config.yaml
head_dim: 128
activation: "swiglu"
positions: "rope"
qk_norm: false
init: "normal"
init_std_down: 0.0
optimizer: "soap_variant"
decay_fraction: 0.606
final_lr_fraction: 0.0
batch_tokens: 262144
seq_len: 256
steps: 2170
Each number is 500 + 25 x the weight over the matrix's rms, rounded and kept within 0 to 999. Layers, rows and columns count from 0. Numbers have three digits each.

# layer 2 MLP down (transposed), 704x256, rms 0.169, rows 421-492, columns 0-63
481508446476552475512516483505483463517502479470505505468446490501484481505552485519484495527517483478501464529486481533491494459538506479507508521468484502497511461489494486499522512503464480
520491484502489538496543505498480513509480517472480486498470494476499522446516553529510496511497499489495520524516561516550538519478501493487506497511469458504498500504474484471523485501526461
472517509455526533526519484483530476464540512494458485481507478543507487524516526528490482503469532471499517498490524456494499519453478537518536516518526507473471484443485575498514470518484497
520449466495458461507487533478480485518512554524491516475459469510503492541441538479512490517491489493528469507538453502492468480492527509509463480492506462525513496518543444493468514530465506
481462470512524521466500476471470475522519497475507481501487459527484490499557515479531521497493535490521512491492506540463439474538481522555528481534476527504538538487501515509499521574494532
476529513495515482530523468509555493489445484470524508521494480515527536498481478501494498498504473483489505511569500503515577471513508489507532504471508484462539500506501538489472503514481530
485513549492482532509539506504517495531553506497478514525449539570507514530533488508539525477517538524495537513496497490487472512497486487527509528456533522502551512432468476498505483491517532
466520461465453531521462472468526529500538483473497508481517503440524477499507466497527569488510459490481488491494493447498522468525515541504524506493522524500498506541489480533478512515525524
496515491535544531467525465510516527499470494471470479528501516511529505491511479511475501521536473483521476465518506537513462473444513489501504554462466493502472474531501477502488491502515498
474525506498470499509498503500495492518483534489537512487487491524541548546507500471499506463534504521466511479484533421535514532497517501525495488533516502522495516497497452510497538465524514
466492506532478472490488519463470456551513489502488495504531505525489483522491516499513467483531447507473493497516506544506520508509507492528463506534529510462523517515493495515496460503499535
478497526498549470536492520509470465510508546524500505539529503520564457487517548494483487526534505457510500498501453474510541507494487527507510491476475535476511509504488512524480465490533485
483488470474457496498499507487481489482483481501514530472471499485541526492531491492528468452503465509450502495481561469477488493493472473555490504510475492492469510510498532517463490493491480
483469475502531494512471508517473514508496516468516529493472473489501508502499492521502505544535508445498476516495489496528527462465464515498495517529502525489484482568529483550507518515506489
512489504515528483526521522464529523533471495502526472538471537474454501502504504533512521532482505519502493488500490547484465472509530495479494508501511468507483546518481500482546488502487543
443502519524498494521490503515506484523450477554531547487486499513487460483514512535491489477552477526458511464505542445473561500492506478476508494482461449512490499538522473480505475501504519
484543505476465523453484522480519487485519476467540477459443510469504522513518488538452480507473493480548500535481576494501490476463479449488482509486486480486487444527462514502512495474466455
488469536535485461454491524527509521480457522502491496463487499493484542511518476513478478475528489486466498463502524485506484543496476488484519517562479496524474508513542447463520544538503530
474524504488459513448499488477489490501492446564481467488497517490517536477481508514521526503487498515494460507494506477535483486486533472511519533502504523550543454446537516496482502484507518
531504531502563517483515453493477510516518495516498487461487509527522536464505497457487535472500516477467499526474498514498507524504522499481505549539515523522503493455497598509530502489508503
518521466508479483445483546544537504477458548497498503495490460463497474486507496501496482504494461501509512508506486508513459534484500483506523510514508488486510502472486561541506480491503560
511538467478489500512481504514485527559517537489514504482475504527469498509502519501516487520439511466496520502525466508492430493538515496518515490503469524566491506454485537474526513494509513
514453508456518513464467565512542519490513518468522489467505480501500499427536529508505518508510481497519496526506510510513525517467499508500505496475494485510494487508553559497503529519524540
516550538524476504540496491494485520538491524433496491492455538487472500492452519487490527520471498507533481494503463473487460471503502502499514478505514496527501463520509552509519499484469501
505528499508499471479509476539495500525518464528501537510526465515499484509528479491506497503578502542488510490493508494481507506535495498523491539545497553511540510542498502518521476493485521
511489491489471467503487486512524495450455461539521530480476467505499482451473513512501539464492491475549493496510508491525517500495509485512503507468527528516481497456479495481479513496522486
490473490477497531540448484504513544499470481495500546489510528500484505561536510481497504521471530499491497510508521481498486478507514529555506520538532514502476529476490472549487510490508517
503508558488482536462474470484490497536469511448499494469518492482512473545485451496477569463548506487488495532526515517503489518495520494553498462555502514477520509532482586517494489514490487
464482480541508508510532492466519539492535520506501534544516459479531499501535480519492502511510492546472506509521494484522498510501521534490533494476473532460519500522499440511506512518499480
492495523440495480505543500521468457503508480547459486568505466488511515469491485517512551504499500556498500467538476501486502538497548491529494440513507535470502486508507501498487498524487512
488548482519543470475518472508479505528532531507489486441512509534527513478471499529502519510505542525500561488519501490500474535480526515509531491477513481451501523494463467505450501507483535
505514498489485496538488516533466506486501479515518495540505543529496503513548472490495485528463491502502465510494463500516517471467515485461532535498489499517526490571507491463514465479518528
520499523500504544497490503529541508469489493505525506504504500481513498538540478503510535536515492506474483471505536471545551474475481523531539493494477464465564496541473526497492512468470485
479504474518447518481504499496494519508524495496493457510508504514516505516549502481517471482514506473539535430541483493504481479514534479549476491502467493482517479487523495500470507535516472
475518460521511499464515535544525495507471480487471544450461530518483500505499517524485514507489503482485545511536467497517488466513452510467511539544480508449466502545469501480519508473484480
459502501544480487440511483512527516514476517537477535514468458492485506518493498531494513503463529504495506533511489494511506485491515515496486531471501447495525532529513535442499488510471470
527519529499511528475492435556457516481535496487485515532506490519520491498483508541466528495505529453466528541522508511468481500494485488501464473480507495542509489489514539512515505491468477
507523504541518525478493498499509467498555459485533483451496518511510521512505491427492466505513469504489524511508484483518455494523507499507535489541532512496429515484541526491462483496499487
490518528496520462525553533498510538509521466516490482547468519519471501489492467517490538491459550489507526485446480501489504512508481499511484480524489493461501525527482471510480511496505481
509518473473497539519492527491516470514495491530487483484502514510434568487479547503516503496524514514504521462472490542482498455443515493525505548478526486465500508525515535508448490494458468
489445519500519457485517501481515470513537515473527535521485485462468489527516500485518548467530509486508522488505492516476446472455467538514492460532505494535480531482509552543504480519488522
494548494461492519495478481519493484534467461465499513513508546495502466476500501540509513545502499492505524521501516530500489519536536495491524533493549498464528500551468486504536447438524497
484537509507531460500512478525533509511501491521529451499489537562492515508556504514470482481524462487501496491486520505471525526496503494484478518516534511522472501482487514520526506527499506
487488469477473500486509458508503481505499478517481517512507474520490540496455533581492506512534504543486461479496508496475506524474528521499499520483533494491515558461484584496522520442503500
514481511458440534429450465497503500478502463466545516483514480479482486547532512529434471498516481509477554563530513484491512524483470526496478520486459480516522482532500488532485509471485500
473505486517470474518477523484539488525497514541499502530485502545504506505513544486512556505460494494518498507542526534513461463538502528531492446500474532495493506515531474554502525545489486
509498513512486481547492509542522520508454483488537530462494532509483494536532521474488464519494472525442502464529452549491511510529560481500523436480520513490539472488501455507527494546515529
504438495514489504514478495506508521457463574466493497482510470487510521471510475433499473515527499532520517473524483488505506485491538484454519494503498497501526504543518472513488483489514483
464486472501496558466482479500497528480488472502499485525578559524509544474449552539489547495528496536528542496545530538506518503504486506475490494512492506498503490511507525516560522507521485
536527543487466476523512478532512486516509471495512490511490447500512543481481510463492500494512525489483482507500506463451498544496492503531523482515504502491494457488509487523499508496477559
534519555496505514511496509519489472477492473493516553531505543519554447488518452444472492482474494485495477481448489521515513530513456499479553494473456497476536526523501519541532510493528481
501541543483453518491486476487517515491471441521487520500533500541494538524527458497473528471512483504510544481492467543497472478483529439501510502492491526488507551452475488479479506489498527
530476498468542475526522532462452497525538504460468505514535430481502455516495486531530495466514521480511503497529502490505496515532542446496509503502507450470451519526478549470527495504457547
534535481500499529456488481468472512510498532547475501474490521501511511493526511495489537503530495519573509453484562517505515498467537494516519519516486533512474491484513486520480473519511520
502502533550484495501538506477522495472490487514515468473517489490525521495517484465507499484455497495486492493467484465473483471464531546510463451541505497494455520505506535512522484502538544
496508505522493493490503477495507518479472505527486511462462533520524472499491509512531504517528483523523502488510469526485512470523479501479485499532512521439477495482487536516478538493500478
506503524495502515459472498477534486534506574504497500490504487512493491503517499477452470511507491472535472502483505488500507503463467519489484506446513478539518483482482506474467483562512463
456499484513522519509508474481461529512513488507486479490546532503510489498499534481488488477492477520517489519511528520489509493494499492490473512531485533508472494506520570498546479512501515
480491494499534505483484514538505475517537526487473507511515500500486514475470462488484483509459483514529486504475484512528498479529496489506520511472457499509503506511486422521462501524488531
478448488508524478473510469490491514453510492500553509484513531494531505494506495522533516482508507486505485554485538532513537463494526495505485563447519500495490493478483533499487474543485486
562509508467535508459513499501482513468446522475512563491491458500508517495502493524525534512461517480501530509512552505476487456482521491480489494513471504478484475493515509460516497491551451
450543477542498545480476548449506548496512503495452459436498486489492506524528448522493514476523508497493459515428553522470534464508467515519516503482534499513463503531514504507521488514510500
528503545536516478483491482530533523507507510553469482507519496491513513485497475486503492527509490494557451519499510530488519506545484567497502503507500512507519469530475461468541497508476494
509493478542502487544486474513516514507497511491525501512528495502455492506510500465491530487522480475545516495531510489524535467502468507475502511451550529454478504482533464513485495495515492
538565517508504485507553507477477485501499463503500518530519577504494488468478471497483506488495493508468536499473513480495495498487480521508486464484509453528497474512451441474496464472522467
516494496475427526470452464561490516513538502505505509507511465566516506516497549506497489495509503501477505481492499531549522512545491522493483510529520435460470531509489426487529483511509499
459496519502527493482516477556474498490488533510475501522451493499509484484481492486482487467463486490451448502550500490441456494485443474480507565461551492523461512502488481517501514514523499
458542475517470494514518486509545503531501494483514524485477504478503523502540487461448522501476513487496481486498473485459495495512515495500494496525545477496492478482502500466517481510523493
511488504479499531542516483484556525464528505479500480507493505494485479474494467506497496565526464496487460510507483526494514548513495464482527503490509501549482509502510502493472540518483460
511514473528487516490451545532512498533468525499462469522514474492489468479510475475506508497467477509500455518509499472472490480472479503514440520477461487507486459540491455536460473487486478
510518483506468482509531529452522503480506486512529561532462472486499508507469496526487501485492493523517520504499529466457498463536497498490493513517485475480525456478496518490498497515496508
469512513491466509555483535459491478527509502497506477490503504507530512471518506497470497501471491498487468504490492467527453521487519544517489480509467503510497466498520483490480530492525521
# layer 2 MLP gate, 704x256, rms 0.182, rows 422-492, columns 0-63
500486510489525505474462529497486469473485502488504513490485529488532507463486538464476501461471491469522506461511476476462563514495491539482484505511475475488538472513484527518530503498495556
483523494465495542511471536492485480541509430536516524480530526493509481493489472506484466511514503493509477505493467510484518514498510553475493519528474504497457508488484512500519484472483449
492543481478474501523491470486512553487503522446493566507502553493501483509494490507429461491482541491526502496455460505532554469477503487499457518486420475500508502525541498480472490500493477
479518485472532477511502486512509543471541535534534482514518496510527479507468470483512513455469501502545467518486499514482566515516512515543528491524446550490472506505472515517525548471454506
494491526533502502528472522502479535482529497500500456487548444501475515462491448450511518470510470488492482521505536509499510547468452496502462473522537535501497538497510511493506497479529444
545502513522516482542489479478493516473505456489516495526488535522535546507504487527513440495487569578452530521500512487453483486493504514504504522443478519465547471462486507513490489519524505
495482503437480530516497458480513543485523513499505495493541518453486514455473519489519496496540520484470532500493505478472540482456473554496524470532537500486494541508503434586480537471535453
530468465494511506518508531471487500508535499488497493467489491528499507540520486532468476485455457547512469502489467470519487481450506516502504524481525549477476502478454485479484529492501498
563478510509517522535481473497457500477516524502537484511487515521506507530495465480508517490512500522483513457500501443471473504474495505498510465524485544515522527519489480471474471479502495
487474465465488534524507495562525560509452510510480513487509506498553512504486481490461520542521495501526452479464460486455529516483475513488497519467513447535455478498518511511476522531455498
548518496484544524527534524563507507491511519492498546514473505474512467497507531457508515486497508527477505474506497477489525506498523531486511535485454476491488455496489484496486528490567498
513450475470532497470518494532445460562486514521488483484470522508480510447474463461530512490501521507535535536498507496487520518450526554543502535541496515479534502521510497451516508529490471
475502454489474488491500499525533492495505548469502503525475478526493499511540479564502515494544497505522527569489502470535470509466486523528496490479510475521510459527536531553530521501485517
458484516477507508501482491480493479484496481509492484511489510522502528502487529510499473531530497520492510535471493503534527469492488523486538483492510470512511503506498499499523510479506470
499513508532479496505504485464483511512525503502484546516505478493456509466466510506514522500511477489497466525485475521499546497553469540515508474477477492486502493491493517470499485493483495
527464487525510497551531499497498502524495512523449519552474509527507465477499525470489531510480531516461487509500477543488521501537532508512495483462500522536464551477476469520458443513492546
479550489474497484568500470527512492539441493493502506432482478498513486473511484498491506547565501517497528539503528450478471506464514514528495504540529515497513520503480482507527493552494445
467485446500516473532459493451509498498488506520479548514519509491482498449516502500510531477487509455551495546481486461483482477503429501476534508496531467507514463493533509499493492489464496
489446497520539490524556507478485465504503483478473512462485502528521513538462495456471506507488486511476473481459517490457497525502534527483530495488486514498465497493523564490489507476493486
472525502539518545473508494495480534491504477492478542499529507505493503512494515447511519528503503515488487486510480536501466483519520500467519504501496512509476514480516532520536526515511530
506519522489491466462532514496500466511479512534469495539543512526518513531499466511554536434499507489566500504470495494526499480473518509512492532506520482466514447508532502456527522504547524
499468466501510489466467533516480488520511514433486489496463525489495460449521444495506511447449472473511480535516494478517542476463517523508463515500551492502461510487537536468465476486498530
501468524465508475454484534509536533451492470517485500500528486501505530510474508456533447456501493516445495502478509456528535475489485517492492497504500493492468506453542534495467517519533513
464496520490485501474483438503504467475468478503451502510511493526503547480492485534474506457474518466491509497550460514474505516473503491510464477466515450500484504443500486473481519484496474
533501518491482497536499507520519500499469493512507514471491455515518498487483510481516491467499492523508528473457508469513496517506504530519512495476468504454510490539552541514466467526468521
490539502494526511518486503511537477478490526456492486509529501500528468491532493502529473475487503489484501514500494513476488457516511473544529493501515484491530499537494510485496528520519475
517475413484510486460478482474472496522496455487446514501513555545520500485489496455463535490509451510540461508526426468487484495545537512541522478467515504514496466522523509484508515551466513
519500523478507468449518495499517488490528480495469512506476523534531510518498509510511474456479541492503508496388461486490518519498493487501471495530553495506515489502462500474496517506512500
450472483487550507491489556532526490501508497514501518495517529520487500473493516474500536528506505532456562483512496487515521512497484542471511487524505485495490459493534537545533493482508453
475506483508471539444472490486519513464531513490493522513479541464464494483536497471489478459537486493491524509509536506538504533478519514505482476490494496483494484498545503528499487569513488
475501472490512482515447500459521419508486505529515527504488476511515490478514526453489474475499531484533480510493510501495546485459498489533465530507528490523501484488480479533490515506538552
504528514490527518486499500485527524473468493523504549519500547545471494512552505513486482496509509487495484502494522517542523491509504491519478517498503464494527509513460508490451538465480457
486484493526492464489517519516459527471527480508483494486528517526462497487473479456497501502479507477506490540498491508491488512476519501471467476525496512534531513499490499466519552512505521
530522479487500520477528505512488467529515539518545503480557508488526515465513480480482528483466472491515533523530506486524504494520519534527536505482497491524509470489519497463501489474512514
478506510512501480484496494504463567519503517480510499536499498488517471491491513499490505501504524490486490489544491479495528523507494492519501557504478497510550532471498458478515488519523477
516486528486506527479497508500480456500513515481525496493505500501526539503486478474503502457516500536486492513471485478513492523467534482525513499524492489477537510486552492519490507505490483
523477524527472506479526555474493536499502482504503458466503479502506476531504491490520519475484526480486524491498493485509507522486489507454519528476469467538501470515479542498484508505516534
481499492535483532471496484492525496521483519465542506467513513478478502441501491483480534496484476515484543509489447492537487478495536528520506470483460475506506524496506519540451519510514522
511482527528511467465493523496457498546528474494456516497462495456528476483497492438463525517479491473461494562476510489472471510505508532478507427515500505481494481538534502475501533463499532
512465479504537498491504502497533514491516490508513513506462529492485516519536504517518568498444488469484510507455513485548486496459506492521521531535481510525465513470520481490520509487500515
516535520481488511515477530480508489488491515484518492544516480499498464472457537466535520466468513451486504495505541541499493534532514500498510465507526477466514511526521493504505477510508498
535497518475528496526481534494506466485474528526512545505500473521456488498480496458518483512493493492479488519504486485461526495443457509514527513524486510537466501522535479478469525484534456
485527493467547533524488509510450475515488481464497509524470501510477546480473514513478507520513451508506512470518516485456518527482482524510478466469481541545522477479458506553475488518488496
469504523498484467492481487496498486448493509513460483480461532477516472501503468519494472499486494495496468466484512528477472448459495517459480499517512490489475491458469496503526535488515495
508497533528461497558464442482484525512485489512504513493492481490516479530523509523472506516536562510513493472475483471476473485483523493493463478494554496489532517478499521519515476489475503
463457457513482520531473448492483482506536499490519508514515488501527519470496490517514492479523483523520494547541488480502485501541490493498514483485481508476498481523507536488460499529511521
474491501476527500509499469517448541513478504441467562482485507480538525498469470470533482546481511496487525523459480486497525498487538493511493494507491486525495490492481492480520539471526496
504532469480465512482490515472459480482492528541517519552523553517518479521501522513437489502509530483547505491507516532508527504493481507502501483486504452487561516480499496453531473470509467
498509475494529473514523513511537534496542505506506505466487467483527498481488511506508534479472466543484521553498470518484497469497492491489500509553484514523470510490523493517480483510509492
476510479518513472489513486483484503461515469515495513520480545512453506506496507497516495506525514489502450551494470482468503514483495472496498566505523478536506528487531478479481489436499507
439500486508514496538512515521546519466478519509503482511462510487494470478494474529499496488543528516526533492492502469486438522512489493444546461542519499485483480476525484509548541509505480
491533484466518509481508491551504451491490489515484505482485563458513473528474504485480508469537502487491492527511526456490512577458494502523534491491560534495488521517518471490515480504506547
466480504484480485509504469496503490513507479506501479502490517512560528502445477499467471505468465539494494496526474458472479510529494465471470491506500474478489481460501499494519493454492486
487455536509523524488526500533519510465516520546490512460474493508518511476483525466532497491501471500497480532508524495503495493509519539485482467510499530484564487503504542485507511528492456
495506539530498529522511509513473465520534502498507461520511522519477500523538510442498461508517435516522472449484489509484491535491519537479463515517502507507512539516486534516482496472529459
468525511511499500480489513471486479457461478492444478494499495479475524501461517466501482524494488543469559496487486524487529495511458481520498491509544483512516509492556500501484489506510488
467548504545524495548534465482468482534534522511542514478497486517514514532498488528491528528484491460478495523513497500536514482486513510492476450454429497500496527505537533502505491531489475
448492466514524482490485466504476483492487496523524506521533488467512485519457544494496504528492497560535552490524474458442540492458523471532481488493486499531504519494527497542504517476516477
469489482519540481541497494504475493496463470503508537495530539486522489493529548499473483501490502482541477510489506523477495505469501500493506482515506527503503499546514492506527511504500499
478488528517490468525479491423489515510500524549492500504472487522488497522488536516491527462523517510521510539479480520482488501485479533519550504513566498488496545506532442507467462500480525
549457534492467526473515502518480489471468481513499504452524490516541481530495519513507493514533522469464524511525502446524497555474467448471478464472458485480492501485522504514510490481494516
504520529471505489500504518532500501494497524505511482551538516504501501487454523509526471472474519535442544488463408479484512516493521536547500512530469504427502445520442509479504472523467506
474475483524459495432502534511461486539521467468575505486490543530500480470489486466487518485498481533513482515483467528522519491520469492498491570502482522503515512534467515528495524475483488
499494514492539492471444485494505498483472492470530479499551469501460509478529513455490506501470496498472552486451473526505482503507507552504489474518471483518461472522493494531498509509518495
484510496536557479506533468458492510453488473553493536499479498487514471485545500479506516459425526484514464487465509467545517512520506479493539480523506526513506518495519514509461486515518506
509471518473493508507495503491507504495481503539518495481536536496500512526529468525533493530490515492565547472518520454495528477524541518553529480516504484472490504488516521486490500486484490
496542502548504514518494500506468527542478506513466499525478485523517495500540499414502495513514503504493526492497444515510510506499494485496527500488489457497496483459497522504468496519503466
518510482477503515476488535515498548527523490512540465491495492528494467498434521465521455527527497528513505515510465455495485563506505485448482494515484511518536501502486531533512487509509463
507512517482479484495551489494497509484503499546489528418478480506479496571511484570521511533513513457493549509474541538493488537536482480497481503495524508511516513462469501461476533478480514
464504509479470517529509485513485470501452475520511466476467476499506493537523524484489529509482490509481535527493474540479519499509531491520535481464470504483529490507491493472525486522508480
535488473489473530483488484518476504504480546500503487496467531526449468494481491486524517529525475487505521513521488501499506481500462473508522517510526518498506504525475490527502445458522521
# layer 2 MLP up, 704x256, rms 0.181, rows 422-492, columns 0-63
491537480495485458495491505496515534495501529485494463535526483498456522470522489464527531526544523490520493507531547492506473481476475466502507523488493451470514513555502557507507455522495505
520524471485458530487512517493488438522548484559521489516546446559483518451506513519508492527467475480537498552500516539527476451525509546505483551534528481515450550479462472546511506487546472
484510436486485547510509456505486512472496512512493520499519480523504506507482502508506498496479541545513503506472494534539516498419504496456471519517434444518510463501508516500452504485474507
474529480497516438460510493554479505478509522526507550483533481521491490460465519504480482532481475517502484478490509534433479479517483534541476484502482516510574523494514512492499438498466526
476502483489514521500531486538468504496470473478486537509452538526499521549491526513490468520540493532523465488503485520480479452534566529485493502509465506525492505557498469544539490482500484
515512550534484536511500500480497464517520466524524516533469496509528520495518504487517493481499511505489507507469489516480490485449513485514470540486511535516504483519470524494485501510471513
511522504489495492527534458477550507537463506499496487501487489485521486498467484470494511504548537495547415485459435496475535501490455524483499503523505540522477507513504493509483526509522488
482473486474546491528507531504506490489516468488501512492508516515478524512531501554425512506491467522526499508499510474519469456435484479508519536460508522478475488512493492509470511468475496
516469510506529532522461493519506485470505514536548488497507489474501534499524506496462500496486504505493490455521490422516470514484483515522520481542514495516522501517482502498477513474494497
506492470450481480486511483487513524478519481526534469502484498511504466482470484490478499507515480511484510448510527533468515526475458513502534498505520512508507516482525504441513501492523509
497494488480542507492495471520510481493474481496515498469503540537503446472495470522485526504475521501497481462502482456494507500519529515503454516478543496475495462509518496483511549464487488
506558492484541479494471517519493530530495491487510465513516492520519549499511448498480547494498487536506520542493530473516528529495495491518502498511464488482496480495472526511515471526534510
537524487487494492490511519500493480495459540473464531472511478529525498493496485516450504482473485490471472573487516489505571510482497510534492504512510468504502512497521490541543493475527512
508486446473477488501509565509549504531517534476494534471508512463506472487503495489489499506514518462476493455480522501539507506496503498440514530480552509516517512579526502518517496516438497
501487525526516525520525491474473497522512532515485531525510505524476508465512513478484497479539486499481516510504487518502485461480533520532488484519507472495478498536557502545494485510467537
490515513411457507480499478515494483489511462496490442480516470479520506529511478529549461480513501471523501533470528504506502463480475485439494535525507503491513483479503497485515523526479485
476467521509508487518502479528493512507499485518501471453513509494544532493553483561475518514506515490506481496488478535523492499492505497517497522546508528527479472517494496498483494537499499
492531512556501513511486462473489513535509498535505479539494466490515535505529483484509497541508525469536460530490529485529546491535477523544494496520534499464494526532543521527471489503501503
485524489490463487494469482534485542487498498515517491517532479544452500498517527494490491515508528447476510557482488505521501468477489485465488533535520463457510488499487458517519508471469506
527543438473485488520524531470533491487481514477549483516491509531519491476490541513494518466483492531469512471446471490505449465505503517525485533488462502509513468494541516493506564514536497
476458517478520467506492522532502507551502503506501458440473498552502460516519493487525468495466481499497491517487465492544477527492470484520519496501505506549488489470520516494534520482500481
521499524487436505517513520495467544526495497527517535417470526497530481505547478509502522493493516519523460509476483434493516507491527503522515510504474496524514497503492484485467513480460491
514486473524507517521480485524535543480482504497495488537482510493514533535494488493450438474485500497491506510493456463474508467521490528514483472489529517476500462520517489478531483469501467
493488476495502502470497492526509504502470513499490511515522467453501532481542471494508518514526505508494518480497511539503537482524510486468515490521444529506527460544483459573539467535528525
514504517473496461506462537504498517458475483543557545504479453516477493487499539469508487502483503488501489496515505473507490440480509520474490526488468491481529483533493528494479496482477513
459528496474471501528498468491532498505476506494503487521519500497473488506508468491488476494479522464496526513506477503495505518521464435526505482487514455476465531499496523490498522527529456
469499490498511477526503510520473496489517489497493560516560517494461491522511465511437513517505520486497496519507533490515479473521531532475543534528507497504516511487486484498491492518506468
519484513509539512502466498495471513478529525496497510480541483461488475475480520495571530526500467493456479505559523505501480519514519474478539507493477530491490530491527512499501486496507511
464489469467522473548493547483535518512515504503514497461463517549493486459537504511491508515526524502530497479471528509522523489560470527474505524472518504516473493541457518523517486500500525
491518478546510498505480459489483490527513497462515497478484518524497489518542448461542481512484500485500514485539498500522522504539496452528491440469452508514485494515499518525505511511487430
504492500538511478481496472521509499488524503484520505467546522532480451492488517483506517530497529519503502514540496518528500548482521496465550515515522515525535551517503474474474518508501517
441488481478533475476531525441518469474508540499524507512500517472468511521512511487494540532472506483506504517470490496526557506519520536494519513511502493529546529481491521522493565466532525
521508509464533516500511462540534468512479491503529496525505448471521481560475515508514520489505530509481480475474567559470536495526498497557495462492519483500536495524495504505548501495508490
435485519480505465511468499519505560474506488467507501429540489502491527511491445477488522476549505518480477499479467532505491490465495506529509534513508537524551502431535484515544471478483531
511445524505491507538515489505467501497504515529462509497517527491487485513520487505501515468508545516469539497526545486512487497505510508487469469492558488489488460533480521467477458482497515
479487546536476516481472474525482505547532503523478505507473470507502450491439487529507533490483503495507511508498466510518521486531477439481516516491516490506467523511492499539492492499539489
497501545475502505487501497491508470478510543477488496499536536491472494556495491523521493483537523483507519513507518524483522474492517505536452487494547511491526487509488476441489446522483510
512515521500558460491540510467479520496514482549486493516487504473458480489499494525491510486487496469490511484460506479501515514472508511518519476482476513472525507510471444517500473470483487
465499535467493459495509510531484455531471485479485453511540487502518519489509518545484518531492520482533495557529526508507486454479516529528519494511534501493489505465517495510499486515476495
502467502553493574504521531482470503503511534460471493486489530499549529521473478511543509503458491516512479500468491481501544436514519533521542538504499502468516498485511531499544500467509528
467448503504507521511481517525491519514503542494454516481490494517492487475526486528497477520491534529481499522476468511485491528515457495549477554485471444502490470476523565488507516500502515
527468511542469505540549471518509525528515499489451467460479523539523519525494498467500507487465490534475440485497506499528511508509517525504473476477539537523490494509517514511515441525454508
476510487527496513489464499483541522472466523449486494521485498488484486523518476495499471487501527521551517502517525490490469487471524507495530500461523475518466527531516519513511509493488466
504513487518507537536473502503497497480489516526528517520508467512478528473537441493484450509514531543505530496509528504531537501516509507514537472514493497496486452502472561498487428481493483
471494461456518496500509480520511526484478486501546502481491510498438469524532525493457508474500476510496495484498491503501493471499516496520496458531485494487505473496499504562478461486482495
436521502506540545483511493485493511541525514486522515509513530540489480486497535466533502453515543534533537482455497484534486449494495508492527499473478475491518493489536510497509523525508502
492508544477479488471480515557457528480499484462481495457487515471525494518498476451487487495511460538524550504522527518500521529478532484478503495518484517509462461506508493473451509516487514
450527489517503466514508497503474507536499491526492467531508520488477498519468534534520473480465518498476530513445549451497500550504440481518502461481522496513463470474500553515452493473498493
534512502499464495470502458508510491507501464493501538475511469522529522556501554474514495460530473540479512521541474530461481547475490476498478541499527459488515518498514512540505504507542532
455486513477512507504478500479528492505513458513507511511505537482477499492511531536524504505477536507529484522488490499510467512511453496505518529481528457540481546517491482551500514479506505
468505495486540521485467509558544459482500546488486447521496534495523499503500530525515509493488524514482521449498504532505506524475486529514511464537517480508492495519535478494524477496490482
488518520514516504492516532564516419465454510488486494476507548485534482532487479483500523471494487486507506512497453487470472511454474511521489507474520493490473514519477548481523452526481516
543522475525560492498520544520497495447504504531509531539502497493481481495533534491484533476502470491501521513477525526483548500495523526482478498493484527526527488477531472534505532480544488
475477512540461511520508480484516511463453472488502535480515505491551490495485501447505495473497490476469475481435495472457515486466486557534496511551507501470499548533509517523497528491496522
526525533508497494480526517527483478506469525482485497532495473449499479496519497454482518474519495500515516508547518488500528461504481504438520462544473535515497523540507456541535514486484505
519530496547507505518513525466492480463508557470513475502499512499517496509502486466486460502490509486501474515498517493517545476514485483478431517471477516460535454529496510506515507534497488
495516492522469502516441457525486445488555494507552498510526523505469479503511506473485521504481476517511505488497516486488494483509509532521449518508480523478511510490498488526514494450449493
492563481480486495486526496500463507486485506476475478512482512494463509465513490474515498514493508459560437492509539492509531545512539503529486464510528508470509472532502529485472498527524518
509479486532513520492449462514465538491464501483510525477489486499526476482505546525508525491504528495534511480483506539505513513449484508485492497499515496525461470550495540534517489498475498
507496495458486552471522473509475471512442537484463546479548546513524456499536514502528531504487539450493481503481551457465498435487543474513534503513523515443543465513485468491479524477540481
548507490475470481501465482523498467512502556514521506521527506488458479505526498486532502473471488454472444485545475499530507490479477525524507499509488489460463528488445484505546469460502494
460511501499494512547486532531550500483506526496520484492527495488498533452480469481476499528493524520510486532463471501513483537504511544506482488567461467477473492516457511500507474536517449
528484477526512464499523491473462535463498512456512539505499506467452485450522482460527462511513534510533484470494456522515494512524520472506528517454492530494486476546449485464534493507531500
520543468519515514512490498482513488474502480513495538529500484491491477537495532466481494512532532522494501481508540499534560477529450493498487520489479508509503506528473493517504467515480456
530504497473427536495480495531478498505523548489510494491493493514564507519483531475507531477524484458439496532511501559537511468533466527472495521517519510482472515495539470454516510509532470
488500511443487499457507471531535497525501498517513496519481502496516524537472542533492512494488469505480487483490480566506447482472477461481482482498504536479471529542510454526538527494518497
511502471529482475499492484513561489484476498525473489521476463508528549496538509492472537483446485506502530467481482507497496531547492497495541550494524478467470463501512520549477523486488520
478442507451512523545512528465544483496506526484481512493468536467482523490463486512488496488498483488518506522514507524499536480433512462493514519506500476523454463482483526474480486445524553
457506543489508482461469501517500458470534528435501511472497493511454548501498494497470471503495525517546527502485533545497490515520508542545494466480515511488497482532528494524498532514473513
506476489466507459526496529452515456483509514437461492485478482516467488488540487498508486465488470536474505520510502521491504514477464512493517494475506515531536492520474517524474486521510553
490487564508480479489489527482498507509499473502502494496509511463515490489476482508511491487504491493486516504500530496475488517499494506518462469475465520513463481509509487515494518515476496